Weights of a small GPT-style language model, trained from scratch on English Wikipedia.
Training: a variant of Muon for these matrices, 149M tokens, 9095 steps.
Each number is 128 + 24 x the weight over its row's rms, rounded and kept within 0 to 255. Layers, rows and columns count from 0. Numbers have three digits each. The size before them is the row's rms in percent of the matrix's.

# layer 5 MLP down (transposed), 640x192, rms 0.109, rows 268-331, columns 96-127
098:122121143143122111166114140129102123137083108143150123161157144119092124112142127190147145159115
099:167114136105160112147138096166117096175114131143139130131117115101123094099141114140110097124091
099:118159185121138140125076153099129159145123172157143109124178124120117102141116114130158146113115
101:161152108194132160081143188115132095085140163160141137155106146147134140175172168149108136137142
096:128099160166175137137138126084118136158133086135072139140126147093137135141156094155146124098123
092:149148141165144116145111144158117100132171136089108133122149142110141077163101141164132139103174
098:120158129122168118110109130114178136086168126083088119101128135146164131104080150097129115139118
090:142099122115118151099104138086129113120175119137125136159087108122099125138105102110098160169169
101:121133121131091133140127123132123123089124171179154131101128166158096127099114149126114092115145
094:073102094081149134075146159110098077147152076086135133113115130157131128149159101127125120124112
100:143124133108141132076142158143174135119130170134081148127111160116116147143130137136161082143142
094:120118143120116141106119090135171131083101136136122157118094125158120157120151112145111164126119
101:112109103130125127133133183149098146147138128089156104117133113140078123164127149129091134125135
096:153138069117117114167125112138110130113125114134094100128112194155111103092137119128128140152159
097:103123148084143146151109114152142081101149132121108129130161142111081117110111147139153129193113
100:115105134145149110156123145115167142128184122137162107085131113111058104152107124126101100125114
098:104162110132112163083134160175117127096144154135113121137151118107136145099130127135161131092127
105:171119155135119083120120150134171141144090163076092119099141118144108152095144104149112156138131
099:113123124144102094160125155077130117147151153079082157116119119121150152122114139120069108109124
108:145124129125147143122141155149148084162189125161067103152117127172117156125121122156158171155170
099:121083171143174142156172151121140129138133120110138155146137126128088117140149146119148129104140
105:074134166142101078111123113130071143057098110166143135107149170111159093172133137143118127148098
101:184140086134150116126127128124155088143129129087160091141142119162133120104121128125131154092171
103:105151155151131124072139114121082079126136124102135161068136126159121106134150132146156129135137
098:176069131161161142109151096162108104140128149136103132128143144143170163141104105162088119134107
099:116141119094165112092129145099102145148183126055085115127112123098131151123094058094104119141093
100:141122137111115160151127075091164122117146150168131093135112127172114099105152109115148151131141
091:099140094142115140138126137116130148163115127146100155117082135146094126135069130148136161142162
105:159148112126142125174128129152120127131147103130112174151157116103145090096083168116118137121105
106:134149117111127139102157113195167124110126184071124130151075134105118129073074123163109084121102
108:158152143122097125109100174090130171137181118119162145111162124152155116091122131122106151139133
102:128163156095109127122151139159136136134149142137107100150118120146104108132103150127136097115073
096:114119168121108125132146085088093121150117157089106138162134069138165118146104150106088099130129
101:134157189103161124153178126110125106147142126117090110139158188112171108133142081149132147176127
103:124149129140124122088114139144133124091134159141098099132115186124156098114175142183137139123122
095:145134135133124155144133154131082138135170153089158104140136144134110149129104139123110151141125
099:148100114126117136162118150149128130135106122161149096151107132091124103127103164122156129129132
098:111134152115109148177132140098178129136065142127162145100087136126133117092096159123086139160157
101:106153096142104107139138123132109135125115119091110095172137131135189095131139153138118108086146
089:164177159158153106135103081152169072171116132118129142134116120150148146104110117135170150087111
102:126110144149128079131143167141114136118141125134179089133149101143151093138131096110111128136149
101:129152112161135112139123148095136069122084158154138166099181129100130115116128145108140118135126
097:109098126104148126110151135108126106136090148137149146137152111094110118129130133098150114150164
111:144149099099112134121074093133131133152154103139114130146072115099160123148109109144157149133157
101:113096140093155104174116156089104086142096126113126098124141159085147131105142132091135131102121
096:161100120138140103158142138082155142128141132123140122136158125102146118111112134109098150120109
096:107096147142135099183132080122101142111112145122169151086137117133057114161115132118153141120108
097:143138135177146120138123100164185137125156133132111135102181133180119114161127152110135143082136
095:126096105112151180116156155136138109152151125128102139145134065124131112102139083161085157142128
097:105127196143158137127155145135147136160142145106164105112144117140162087150159133097084118115090
095:108125159123158141137093127160139102125122127089157113131098130122115167085134096112149138126111
094:110089119095143131141118143167116103143132102153148168116120135095123146143160120094127111098134
104:147205122108139137128106096111097138113130155127112118122110136134158107174199128142135155165104
100:133106112179082126130126120166143123146085130129138106111133133122150116073095140124156121088143
101:089181119186171111110125094096159133146103090103129130103156111117134122138106153138156138148127
102:110123093102110107126151113162125077097113158155126124111148116133149127110144166096126086146146
100:073131122136172117137072117137136138131129121110149106149133143186152175117104117149156159111133
102:109108101135123117124119141154101162079147109147108151133143132134110083140109165114144147117101
095:161116151122137156099130157110137142149146134153113181154163133122111126184135069108099157134080
096:132141131180113137112080118118155141144130156100150100135166183102134138116113120118180156124139
090:090118139141114098116135092128118126084103097138130133135110131122114137133137109149118161114091
101:096105120162112168152123173109108111120110104138133153111138136159145130133100118130113087163146
103:111111141144153128182102124135112133145143156171144143136144139118122134123144117141115139090106
095:091096135110137183118141142115137151157127102157135161159102127125115095125159112097155189090127
# layer 5 MLP gate, 640x192, rms 0.0777, rows 269-332, columns 96-127
098:126114093131110109152115157134153130145137130171152122144135122120085147132141128142112154163162
099:129153103128156160079144164095152130154115155103133120116155114118130133128134146148149123109114
105:105141109124119123161116121125135070154158160131097092130108122121114113106114151121173103089177
106:130163149119134143067092117132129135119101148135113101132094123107166121133105170124132105141109
097:130169138175135120121137091092152179109111120133140106126160123188099133103164139180111108127101
089:165128119130130121134130124152108132150079109094116127115122101111101165157134112122121147149143
094:104152116139136135162128099136159126142155119140149173096126125135131111100128134075133070111124
099:126157146114136117113171150112142096141091155134123134147136134169119135094126133134112070088135
099:096108126157119149171135125098094100081061140103109124095122120130134091122127138139103091120149
102:148124130089098124160133121092156131147106108092151106122133101077168126108108125125164137129105
094:097118134137092124157096137158121124107119105102153163081112143128048112110100122152129140096152
098:071136156105175157123123153138112126163103131152121107122142143157175098112142168148100113134110
101:077137156133141126143123104165149123128084115101140144121110125132090117149095154109118152091146
093:092150132165122156125130143125150101141113166146137099084153110175151123097138103151067117145134
099:120100190122099129134143141094145095103132122133134136146136135147130135107148127096169092101164
097:146150147124121147122106149100089146101115173114132139136135142169107146129111156119119114134090
094:130121096139105128152123141166184116124114123140105166172111117136104115179104082123101116082147
101:157089137141137124152124137134140155104116101177143141148113088136107110100116132141135122138129
107:129121151136096141128123137075164140117122173110137085119141106143142108103076121128095078185118
098:129134122141139106140159123110099162126111105134167148114124109128171121121132131150131077133135
099:143140138097098136140113113126135104116096150106115162081146093088111139118129148126098126144126
105:131144116139116158142164118121154150100139104173101142149124149089068097117144107133154090158128
105:119119157151110129185166128148179134118096139132102094133128107139100169064087095128083085118142
100:113103152109161114134114144160163112117080115130105121150139122131144097134113094195144111095145
100:092165103137115137097118173108136107117137158156114132101110123130130135094119124117135119098138
100:086142161147111145131130104130114117107105100112106140145122143159113114109134181118151146133122
093:153151132107150108119153119122120121140158119151131139093107135135125175103168179133142115108125
110:111125126084115155166126135077125080075161122107136171100140137123150128122122126112105095143130
110:132143127131131113092142102143141121123126127133092095131145091155136103145161156113111141150076
088:113160092156076096156107146121090141154161123111093106117148094125146126090088164095135118138154
108:123128156158126140148087143106120119144126139177113144116123122106149113150124183106159081129161
098:139086131145158149129158134116154148127115124182150083103075161117136154123114153162124131170147
098:141152153127085125117152133106167100170060167128144076121114114068114134102187102109138122156138
108:109142135135137131151158179132135162062112130180145090136120133126130111127127181117121137111099
096:167120112107169117139115131098107167108092158121068121104146109150104128131089105136117142154139
105:136168086157143204141112140141106097163115153108127139149128111164134129114104145123136144160125
100:116115089139174156155163097098128156167120138156133075102152097154128147130136131143131161155112
100:131141108113167128199169115120163147175143106140115057125067135107102149127134098146099125148117
092:140132158081124122157139156115141073132178130130138130116115108160098118109096104130129139159144
106:135149089124087152111148103130122150154111142120149139121127132165150075162096138125152125165120
102:108109118126171133134132071132137141154087148150084078130155154099134107114122142131153122118204
100:111140142116104149107145139098135165094136091163106118079107124126092147136101084105137132077129
098:125120125086086146110112191127112114168126095095123133087135116107116125127137138097136100132135
101:072103143142115092136107102102128164130145114146140160159129093066173100128166112098112104074113
099:144128139141107101139139145134104087149128109137126113132116125131068135097135152096104131115106
092:131112114115108099177129073103152151147095102144151141109146158129176156150107079145139162110147
095:128147124128135097127151163091120135126110108133105139070101131140112129099096116134123162166126
094:100135141116130145169133150125128105132135162120105164127164157120103081141130143120137122141081
098:112170194133100143158131160164151141116145102129118132114116112135123135136130127103160137178160
102:124166110118121116135142176125144095172117096130143138073150136144136130110133102143134131115151
094:115134145110120158104166137115176112095142091133122155102099130131125150108083123166155131152153
100:161148164107109132141101142082161133130146137170135111128137099153145124155106122098091097134140
099:160129086118106155101164141100091122170113169126063128113150140154156096116109132112147139122167
100:105161101080163133159100121123117095125121136158177175139126136137129146089123114122122071149105
093:113150124126118130117123127097148108196120151122065102074122123142126114129150134150100180127133
099:127145126154145125099178127144155155117092136124142121130128151133082117103127119099160121064129
107:121143162135079101112120115122105158126111121115160115120086102112102141099115147158116135133171
092:197146097133097118147117096165099143132142122129096138137159116114151131089118110134141128102150
096:156143117132124130142153162098159138149107106111166142156082145135133130122105146155066134143095
094:092140110117108134119152158096140099109156177139175140086077139136143102100134153116141116136154
097:140144127100083138075166114084159137130126112127105132100087110129111141157122133147126152128121
102:148158115105146127134155134134116137166078116106108125107137152144119134173189134154105163131088
098:106111174099127098144136112111102127152154128125128143124110075129139155148118136123058114167138
097:161147149105147099127156118151095137111086097126168124139093121114139182125126181104121117127126
# layer 5 MLP up, 640x192, rms 0.0826, rows 269-332, columns 96-127
104:152137123142152105137146148143114117145125131117148138153150140118097129083116117083137111065140
096:132131153113125112132167155079109118123127136124129149086113110117078142126106125138101117159097
092:155153126144169131120135118113115135134109146153140129187091142119141141129165144123069145132138
104:118140158161082136138180086121147138138111104134153064121157092043140171166117146154163103114153
091:127140162129137135114096099131141124130124100139084153138139149128100099146091135123116139150141
097:119136138109161146110127124111104131133149151124152115107138137081102134160141133150141140141089
094:108122159149144131138122093121116147121171112114110139149114115085154114198170141165127140132137
106:164165166143157126114151131144104147142137164122144123117156138143161091146096128110131122098147
095:116110126125127153146138104108093103168138145103108114124139102149134123123120117129115086129136
104:090130110109102105140122147101171111141088128129099125128168089137114101143120105114157130145100
093:135099122152178118136147144150131117112124156140129180126107103128135110097106120157137089124195
102:164171152107115104156149109121136117128095109117120113118190133112130100138150080143128096095103
101:124116086109123133133060100152100122147109117182140164133155122142142119127143115123085113110109
095:089146117125140182129150091113108091093136103124107125137133168116107154100101148136110134116112
101:103122153141141115129153161150094105147119097148128133139146118127114135119159153112068134153114
097:123113108116107124118135142141143140141128130097103085162153146150157121140126107138123099119115
097:124135103078100132168135123145083142119109144172098143158127099141108080136132129116107124131121
106:122135146186103148123093116124134075119153125073094151132132126130096128141144111134126087117160
103:109144106088151134128121134100142121170095155135123141122097132156118115136138178149073144108121
095:118161154114108109142130144123153080111118145131112121125126161170125092138148143111094114172152
099:165110130093105137136141096063130148136109116140118147178165109125146156104094094119156135112149
106:114142155141118095080169160098138130118138171127071144131086088171154120159116117173127185139153
104:112101136090152125111115171156113163143122107126149096134136147123124091158153105133123142142164
100:092170144108105143129142108149107126131173121131141134183101115116149144131143089125124131122127
096:136130097078164130101150124137139131149121142169129118136081145150110094105172150144116092111103
102:132124153140118135138109148146126075141119149110171109142105125153141153157164122132124128125103
086:099139097116119141147111113121178143154169132132173117123110103088062089121098095126084122139111
112:119102073123132128131147170128144118121101143112108161139097176132085119165148139137131106139153
102:172120139128147152118117096117102116153132155127147128148131100153124112143103112142141096101115
106:114118117131129130110162133118116146106126135118161126119120101116125140170149112103116146119111
107:136101123139144120136119158108155127140159103167135148154123132124175115087134105130117108145146
096:123119122115104069122149171136113106131084111160098168153111143161111138127128137149118140072117
101:105155120138185117119128121140131118121128150084129131133092126142084141112118150145136119133148
099:121159121079119131153152131121139126078148066141073125105176137116154093121109180141130151122105
103:094096126142168160153097104075155137125163107094130154153115158139108111105105107076150126118123
103:168181130089119096102127135129108146114137117120164168114161142115101111102110122116137146156083
100:126149152146121114143115107125112103102170112155155143142128144168135101154094127145120130132121
093:114159119099114149142085098097137125117150118097115137139136182109097143129125138116168151119137
094:095114154130118143093126112110106122126104106169108110121149138104162142122056098100152169148120
098:112131103105142158157100101130109144113129161131084179159124103133104115140131142142130104117138
102:105098132070120130118157140096184126112166129149160128139114123081143124151104145124118112131114
101:170154109143118119125079089117112141163163144141121105138105152132124147176152125114095095145091
102:126153108097090092146100111135162118136141152105121173116093110112097123175114165144123108162096
103:150114134141133099176111165112127122098106079097164114109119110106148115143170119129134125125135
100:161084144130088090135154071126102114106170111139113111119116157120146098120139108102159116099160
090:148148134152096147114147150106157144157158108154096147120119079132095139106090123110143147130089
098:124136123162118138074106105141124145112106157089080097133099101134101139140117105128115094075079
096:121159073145173132105095129158128119134094127135075119122109117128152099138176132114127086139131
097:140099107138122140108156151128132167153117141119129102117126124123120120120125133152135098125085
096:134149113102149106096144132117116137115131127138129147149156101110126123152140105151153136118122
092:127113155140147175144133134134066171148098106087154123171115144114102107107151099107164097150114
099:126147165120128085126134095087147108115120188109082125146137112143121092096141162129095110157141
106:121160120151132116105122125180083136111120106141144120112115130151098127143136123170143170121086
103:130146114155145175150133144163100134141129137155145155122139114131146106098101111142135163109162
096:160118103074156148124169133128120135103147116150137094133109099110143191147162153094114113105144
097:120138160130091149096148130146106138158141126117123154109115148098139139139129167099144116096152
106:166181099106091164153093111136097170080161118134121119180165094174137160110102155157117149124150
096:089070113095150102110095132075092123102125126114163156100144191177098121108176174113114127161177
098:143156096149070118089097191135186119107100125111152091133128119104135127126097118113128112134120
089:141143082142129075129174131143105096161139111086120140130116099145136154127124098116140156138184
096:136168102088108123107124085119153148180125166131134103130110062095121128157115140143122132095108
102:122133154129124148081143144165118147165099118118121129157123162117115121148151109128116130096114
095:124145140110102159131098132110155111131109101112108122168072140146149138109122131122131141101154
105:096119127109117071126113118142143134120158145159165118128115112148144115134109124115099116105141